config = dict(
    d_model=160,
    n_head=2,
    n_kv_head=2,
    positions='learned',
    attn_scale=0.125,
    init='uniform',
    init_std_qkv=0.0362,
    optimizer='muon_variant',
    beta1=0.95,
    warmup_steps=200,
    dataset='wikipedia_en',
)
Each number is 128 + 32 x the weight over its row's rms, rounded and kept within 0 to 255. Layers, rows and columns count from 0. Numbers have three digits each. The size before them is the row's rms in percent of the matrix's.

# layer 2 MLP down (transposed), 640x160, rms 0.0654, rows 343-438, columns 128-159
115:120192195118107119151173208094156114153187116118077122142115170152145082139109153160127039170112
087:137117088098138089144157158152083058118051132137122098149132194154113123135159160105182113106104
090:140172212099158100122044126178133065135093111139124173163061119133133140122096067074150129094168
106:183118125106126150138176110171137122109121130103131110144151156131169143108146178161077114144135
093:135091141127169144065116155111109144135123099112115132145110095108088136075136121196179126180166
094:085142096084176166108131141157152169114131165058155131135056108079177096096088181085142144128175
107:086091105150182133116140164150143138157116136166070087161088146102136111111142139118107107194115
081:142156223110072095095139104088115095145079131122128120128119102125158165145073121142156188165137
096:094086139168149115101108144103144106174153168124149175139106089216135077102108080130138194108178
095:126123181157099152127122160123185166120132209113167084108082083093128184135141077154102145116075
104:127116111129172112092126161107134124117096187186137129187134177141137088066064083120163169092109
113:138124107200137209160097099071143118156085209108114162109162096106135139131062141090129150127094
095:112120131134081158129138101122132143100128156188114122149124159102132082092092130129185104165124
095:144155153056087106089133092152097109099103150131111177084065172150127105150163141189140189122112
083:147184129100133129106121155129142112105125092108157126108165176080117155098166145129084147168110
099:099108178168081112103167108123182185166194118096140146120124091066183131124127153128107155128152
082:085143096116145178152142103108091165089125117092104123116131114082118147113131131089136083099143
123:134116171173071095093124197150122067081094126094168124128139094167157168141147158159138077085068
096:173156149112169137148191164122149111126112087139166109087154174111118123127175179141092158090147
092:152118128117147119122161080140184147146144114110140115136103145142191153140176100159107135156136
092:201098145122106088096156119084116129164103135144080163109108127140095092087099148102122114135128
089:097122082059128151065080092173172111146105128117183108154081142171115172088103170127159152114100
107:100129177143088088129078079164181118178158194149209062164108093138136073078141119149141125149101
092:126129141142108145126092149186113066099097149185141098111089149126050142131083187101106107122099
117:087129134085066169132201121120120117121216110116154142131093090084160099147155122160159136091112
081:138078146107105073103141153137087106135065147117118126109083133159107146152050109134103170109147
087:163196136154159101114131176164170191083094119095101076133174084135109140115149155166174082147120
090:149118151093132108131119110091067095111136117105070087155150126075114102108124125108130136139163
094:110120117098105091084153134171134184060171173090164172098122069149152142178135136151134171108093
091:091163126151165131137139160092109112141142120145094109083127180093120066162106141058159186154101
099:119107141126172109120125188095164153162173104052132167132180133126138108181119161156130172121161
105:142137097116072115164152125140103200150135080146106147146162065082132095125185147161114129176146
094:200064186165130055128127096097153093120140113166096091102139151113090135121135102152157120139172
079:131122090142200107134100118150150118141166079157189157157113168107128182098160141118088063080131
104:172128145115104141059107140110119124137125122135146177103088151112107088078090103173128151138141
093:157129096109089126099145168181085165148149121075086097156080154130021188123131196188123131144120
091:092123157070152103128130141085131065125125167126114193143194119166120103078048186167158116141099
106:103189104095103100111198106129168129091107053159096099136128160105111094150117140139148141145132
103:109143116107155184079149137158192078095150179178142159122163098047120147113177129088091121153081
091:106123140177075107145129103134107189112129063170151108075124079169139135148117115135162233094078
104:145117153175191102197142146157145120105157185129104121118116106142114168166090137108070156077127
097:100105147086066106121138133165105095145139104058112086124100128175144115115150155134105088140111
101:107086157136160135170056105141080102157099076141109167156058164103104090102159129146109130122135
097:155129102120101130135140149148104124099137076163092172130118166141143134160171092114167139121115
100:132184109186176122116111142108105114144117097120146153078139091214099093218161153140092103173078
101:125117131080251124154065098113106075148154107103141102143131130160120138130121150186148134185129
110:138136048129131180098149086175139200160162109087157136103167142146141120144152115106100125122190
089:075142098158133115125120141095131144097130155110160192146098130171106114123154120121158138136165
090:156103129122125071109091117114118071141074157142156206123141114095156133155131066145153133051093
099:063115134156146154089164149094103095139063140152018129173104151098223091155176109119130094077073
105:164132169108145083107103145119117166115158104164125141146129147101126129111132159145075169138141
095:098139079055137149088115129159133102142113182144100099110130150088110159189153111113108145140174
117:168194157117042099128087185130148157105120130158130057158055151128139122110129152092182079147063
097:106166176108096133132165148164136152149077128073101171156191079121166123153122210086151122099131
095:070170109092069108180129128115085154139099175078157100148153144153110148181097103085115132126153
100:142098098141105130069140143197116134103168126162189149200119138185127149112202223118096170097116
088:131203098048092107124118156109155106126117162136157111132041084082126200146095095117162090201084
094:155108100100098191173129155126107183096150063129110069151105095144173124162103092154165101110152
090:153082140122053011151109113146104144091153113160142115135111140100100095117138139075146073131107
093:129138164102169085129076107115161096126089130090105137151127095154119135097149162189162172163127
090:141096116145032139185131076170115134131153109159171042147137118154112119178072114106183048097119
104:055175073035124139153075186139132123159099095156131098172127085127137111129103103165159139146113
101:150080149144037166142119074111179114155172117108112146164147160127141122110143096137143193113114
083:109095141121132143098197168125116122161040126069151188160086104188142140138095079114132154118170
107:135134130105158129133116137084049115225125113120131144091120142129126097107115154149160155110137
091:112095127101159111093157174146113134101142111106121146077106136152148135125104072131123098145143
095:125154120134109124163118102089102096115162114136083131123145148086174093118179131082146107077194
105:140135082086113151177201122161142131102110131143084062170161164208120103152124108138070156152118
099:139096141140128088112126134122144071158073164143168166080060153100145094149154107116087182078133
107:085145128134086144145132170121103060117098170145113152105163044182102170146099075176128140081094
107:172093104144135086128156171168118068115099141154100166129120166141115121111138143149085109119171
093:103119169071145179134138153068160139158186120144091149191139133155048171146146094126157120165123
097:163142195132050105160177110044123203160108147129117054096120096070135141092126145112138151113127
093:115105173150161119158106164124093098106160146154138120098167126128168157158140167134043118104112
093:125103112187155105114120211138104147119123171176160138101143149171078174070131140100087159094079
100:092160164135088132133138130078134107111104142170103089110119104123116131137121128123128151135145
096:160138093133125063090104141048122141120062182082090146110208119169161167125124069121121118145144
083:163096122117100164166145153168119129138103173134170140119114150161180168117127100125105154064154
089:165080122099150087155142173162127146148083133140156156090172121155067095117110150107110156078132
116:101114084108062113164161127136158159133095191191107148137128107089065112134149153159181098154159
082:196118162136093139072096157106104110203172142127123160119057098152128139122124168154155103128162
113:163133120103204153165115131164119105106171060181082116143147123091110146123132112097123157119167
097:143099185167123112155158107198130151122124166127133120128103079165157091089080106152118184143094
093:127149174079108116100100100118151117132099156130161125089116131093115147076099153128122138190130
093:136176147059152085158138111100095188160097113113210113138119133139117092105049127124110116137130
106:101149067082160140107137198116155109081204085138184140093087078077093113155128137134122065164093
095:175117117114084141106078123155133113095182150118103190171106186116090166127167157159125142162076
099:163082137147041124172145112150123134096152065140189108174101109180089146115133139113170132124124
113:084141215123126143121101111136127153128117143110102122116122100145144094110166127162102101128164
102:130068080132187116145113121149126154102134134133112182094108158134143133161162099147164144135148
106:102104119134117118112177141157103090077168157160129065104075129107136179086144155117102083089085
104:148109146194085106098152144164131135123095163105173162127097124153083163103149191060112148127129
102:119097132151098145119181137131167098063141142138138145152127089148165138119128072084090152139114
097:122142182164165154132103142079152117174176142156137146104122154146204112149081133123090130140147
086:156099159084186150126113151105103090086078117180062115152110120126135140081122192164120127097081
098:101141083106147098097072121088080084097137167135134114136148139091101103129131169167133123120117
# layer 2 MLP up, 640x160, rms 0.142, rows 344-439, columns 128-159
090:091124142191146115099093118120107185191135144130131125108195037087186098129151075097144095114140
103:079118156122113120139100109120093133179143145107088173116144105152132130150206069180100084141121
109:088116127175047104141185129142101157128140132171090131179092141119091151061107127091113132124171
093:089150115135085160116110127157180089117129138136127130104155133121111086124168121126121096120137
095:161150105151059140079111120171124192148146147140163088075161167114140126148147146106117178115154
108:123144134122145163122094123099097161133059139099078138109182138118162136114124123141082123082090
086:121140128167118146092120125173104130110159143141145132110114110147176031135126152137107046155090
096:102164140147100088136185113103161148149186149153096130125131132156096101107168159151092084195034
094:053140115170077097134135148091115197135109147109137144120143120091143074181131141164089139094136
104:104155160105067166115109084126143113141146096099085124085173108102107116156053142086119109142107
119:148034105149177122106093128155063137088144131075121152148152116107118144150105157127147112082115
101:090156172141141106152176133081110144074160132123149145168107136100125130063129128168168104115120
089:126107087157091091081158135161101123120147092097100136116110072079195143161075123132112129099100
091:181085133144087071107102091134115154130151121128123094172126091142133099141115138113098166143185
098:168163062110111181109124137112125118085132141105170134135096156134075158083138105154133127136110
079:094173101079143124117123134119130177087160114073144078124098048111149202106201188175132144135162
097:063144091118143099146087057184150158130204119122116113111131147141129087068111138154112108141172
096:128097133145107098181091125137164169129119075137137081127102116136084174104125145136189179125115
097:143120173120146157145134092101122156110159085180135119164127085104100099146147154135155136197041
099:126074110167112118129148104118129124157126146113059092118134125136102095085112103137139116099122
098:148112110139179168131106170105124153107200144106134137113075110147117111148122119160088134124113
097:130126145100099145151138124105120137110156104138119132153101115093160149146086099113159189138202
098:113129145113134146085120130081131107153159140160160130176061183044138119174159198127119084164168
115:081126150075142101207141073073117108119136164211141115138138077095092129079138178118162160119096
084:152166137119115145121108121144139216134127073100148088206172105096124125089109134114099154145099
085:126159137165150125112111136132113147158105135090121151166126111107129136153200109157119089164097
092:120154098133064097022099093103132118114123127176062129138140130136108091146157081185138087130156
107:140134123154112052114142132097099122113083137106095126084077071136116145112116097120168111040179
093:104174111145120089095065140112144163130116138119176106156128200134153110128128176127087113158101
091:116136087062142130129117042136187151118098163119076121112100143123132125107093185095108148143129
101:130162117161154138142095085142106155110117141110117137131113090149139125077087107120126053111144
093:101132163105169153114096149152200100113144126171115112115121091167189164128178104115110135129152
085:151111156155105092139098115106123125120132103081122066061178115124136054157098162125161133148107
096:108121100130073099088138087123117104164093108126066151120130172210099162100147126137124119115161
088:094089157076168073131075112157125132175131103131134155146169123166179124190144170096135146161132
089:103129120142057135151076147114113145144091131133100137111147121142073167166128116136157119075126
103:214111027143132170117132097182122151157108169166105158163080080092054145118064110066139166140100
108:113123065180148151097114102114151102148131159159110115140110094127100187142155088164125161191103
091:148129142157113160111046127156122137112141170091160156110079129114135119123136092120157087192111
100:130122155116102115135104119086104155177102125142137176092118157093141103096140143140161137155144
084:131140120179132127175154102149150169142103123129080123124142120139131157124116123132158078143138
101:175118139124086134126171174129135099119131096099136163120156145117180117113085126156135108109129
088:186130132129183134117122140128148182156116144142124112156222127147073139131173099100177092147156
092:120215126166128079086121114107168148196117106146159148131129133165106095116156128149109179162068
104:116103119062149065111193143148119172129173100182123121074120129132097132082089129113137103120103
116:151118092146098182194160118089108171172092158067163121120157099160173153110113187157117150093167
093:137184106135132148172099080058116130122087137119116122114103091055135148085086126156127178177095
091:110137115177123187126152146123086111138154151102100146094132117128108135163169136109124176156143
096:125166109126141131110122093155115138131128141112094096173118102104152123116141086133190089116102
102:107133135145115159146130092101169106150139134150126114139142132108118173100185181122109166100175
093:148074078144125134091107088148126170154100149169138156106105135061129112138119118116122114137189
107:139092102150102162159166123094171165154113146107049138129140150105115128113091146147129166145058
098:087120177123116101124195153075129121109149151202114152135145132135115170093141157080140076157162
099:146094135116047104136128081180143166169133111126137110140105178149116122110122174162127128167129
089:170096108169100164139146125130143156163115148153143123089085112157139117075131136173125139152129
090:093140107132095072120113124142078148158157069118106087053102112143123129091148094199186082087118
105:124205171116169113117119092125134158086128124108156126120091151074136107163139096099116117163128
099:127127085140100104144113066144067152158106180096158126142115087112144089153105135087192120131136
100:129171152116097147131114099136083156090161062176098150130136050108121114125086111125119098115113
094:079134115108078145137133123089139206179168074208127112140137165149127079113157127117178093138184
100:138110160154118193094117120181048168141106119156140132183096124096128099097089128134146152100090
104:137180075083104081143104112088093135123081112103163142063124129151166119119104088138131162162157
086:152114103150144138146127160146155152125053100138183146155152156082121110121148168110145143075109
097:187176108167111131108101123099136131141134183173142149094145082102115149095153109044100168086131
090:108183156102049083107119093108115136177180128123160157121103118137132124117140104169153091083080
100:085122131089113188165129091171115124160231110092157108148136094091191152143162115152127159124099
104:128162127114157155161064091087143154155135139097114128110066182092130110141172162148161125170129
095:159082117116143146100168132116139112119110147157099135090086117090133173177131150164142152115145
103:088119145131119152098138124175129136067133085126090132088071143149137120127139116092138112142113
113:155178130129079198107113078081115114144071141130103118136130122161174155098103150107134155127183
086:115132069169143164078095119168127152151092126218110119140167125107151176088129161111111099099078
089:104139121149152104153044090196106134083109170130155181119132112127175113152049072093125086161134
088:111095129100146150121081119104135150085100113119124078106114146123091194091142076170195173131186
096:102123120145108135132143085123095145190139103086158137144170063129052150158098150106157076123072
091:132153154151106140196149143144159182193091088113179139116097098128062100192134174151134104147160
095:106169143184064131095117128156097141117119070087172133058085080142147148168097215140132092131141
085:127132116140178117082075122110179106131114085117152132141108151120118137080089126162147126173085
081:170151146100086100098139081112115138078124114114140109094121102101131234125094123169138137101155
110:093113093087177179143116086172057178246101151090180153133127109107139119117165163121133109136111
083:158229145180155174076125126148094153100151116113115100118139081135114154141117143114121163128078
112:122103098058104162141148160115157105085115174108078090162147106084093187126129136122141174149102
093:160158155155163091139110106104087141132128086107113108117111047164124101093121114131174156164137
096:130088166134114088143133092170171143073184148169117152129144146157065161084143103067168124115122
099:168113056120150081112141099162095153077122091070147154148058154145139123122083157112144108121136
109:132073126133116147134158155122156128135138173128200166144116129087083086144092145180188106146122
101:135158123138104152103149118136126125135157153156073098098117061076133126126070107113127160087187
099:098177135182164113141164147086137111145107138105060149080154140077123119130126105149093102166142
105:185088103165135134151161116172096143105170122118142141108186127164113123131152114184130128110121
102:157114087142096125186147151140118157144116144177125133137095211139113182144202115154155125149098
104:122122090191097100117200106133123117133140137152156083078101102108148094113130097117154106147204
102:127184101100179150142092155135137115131124090118111193119110134128165088151159122188124091180108
106:110111082134076186216105138149152113108148130127117124180125090149178133117091126121147113152108
106:163185120146128148122112092185129145120115130095082174164125096132108157092148153108190083084096
097:163146134144096161167153097124098133138139157143176155107141125169098119138175124139132123163195
089:077160071124221085157155102201118133105144126108157126144142170192168139185138095108118131106149
103:120164148120072117110110139121069163163117142094099094079128117179105088083119114139168145143108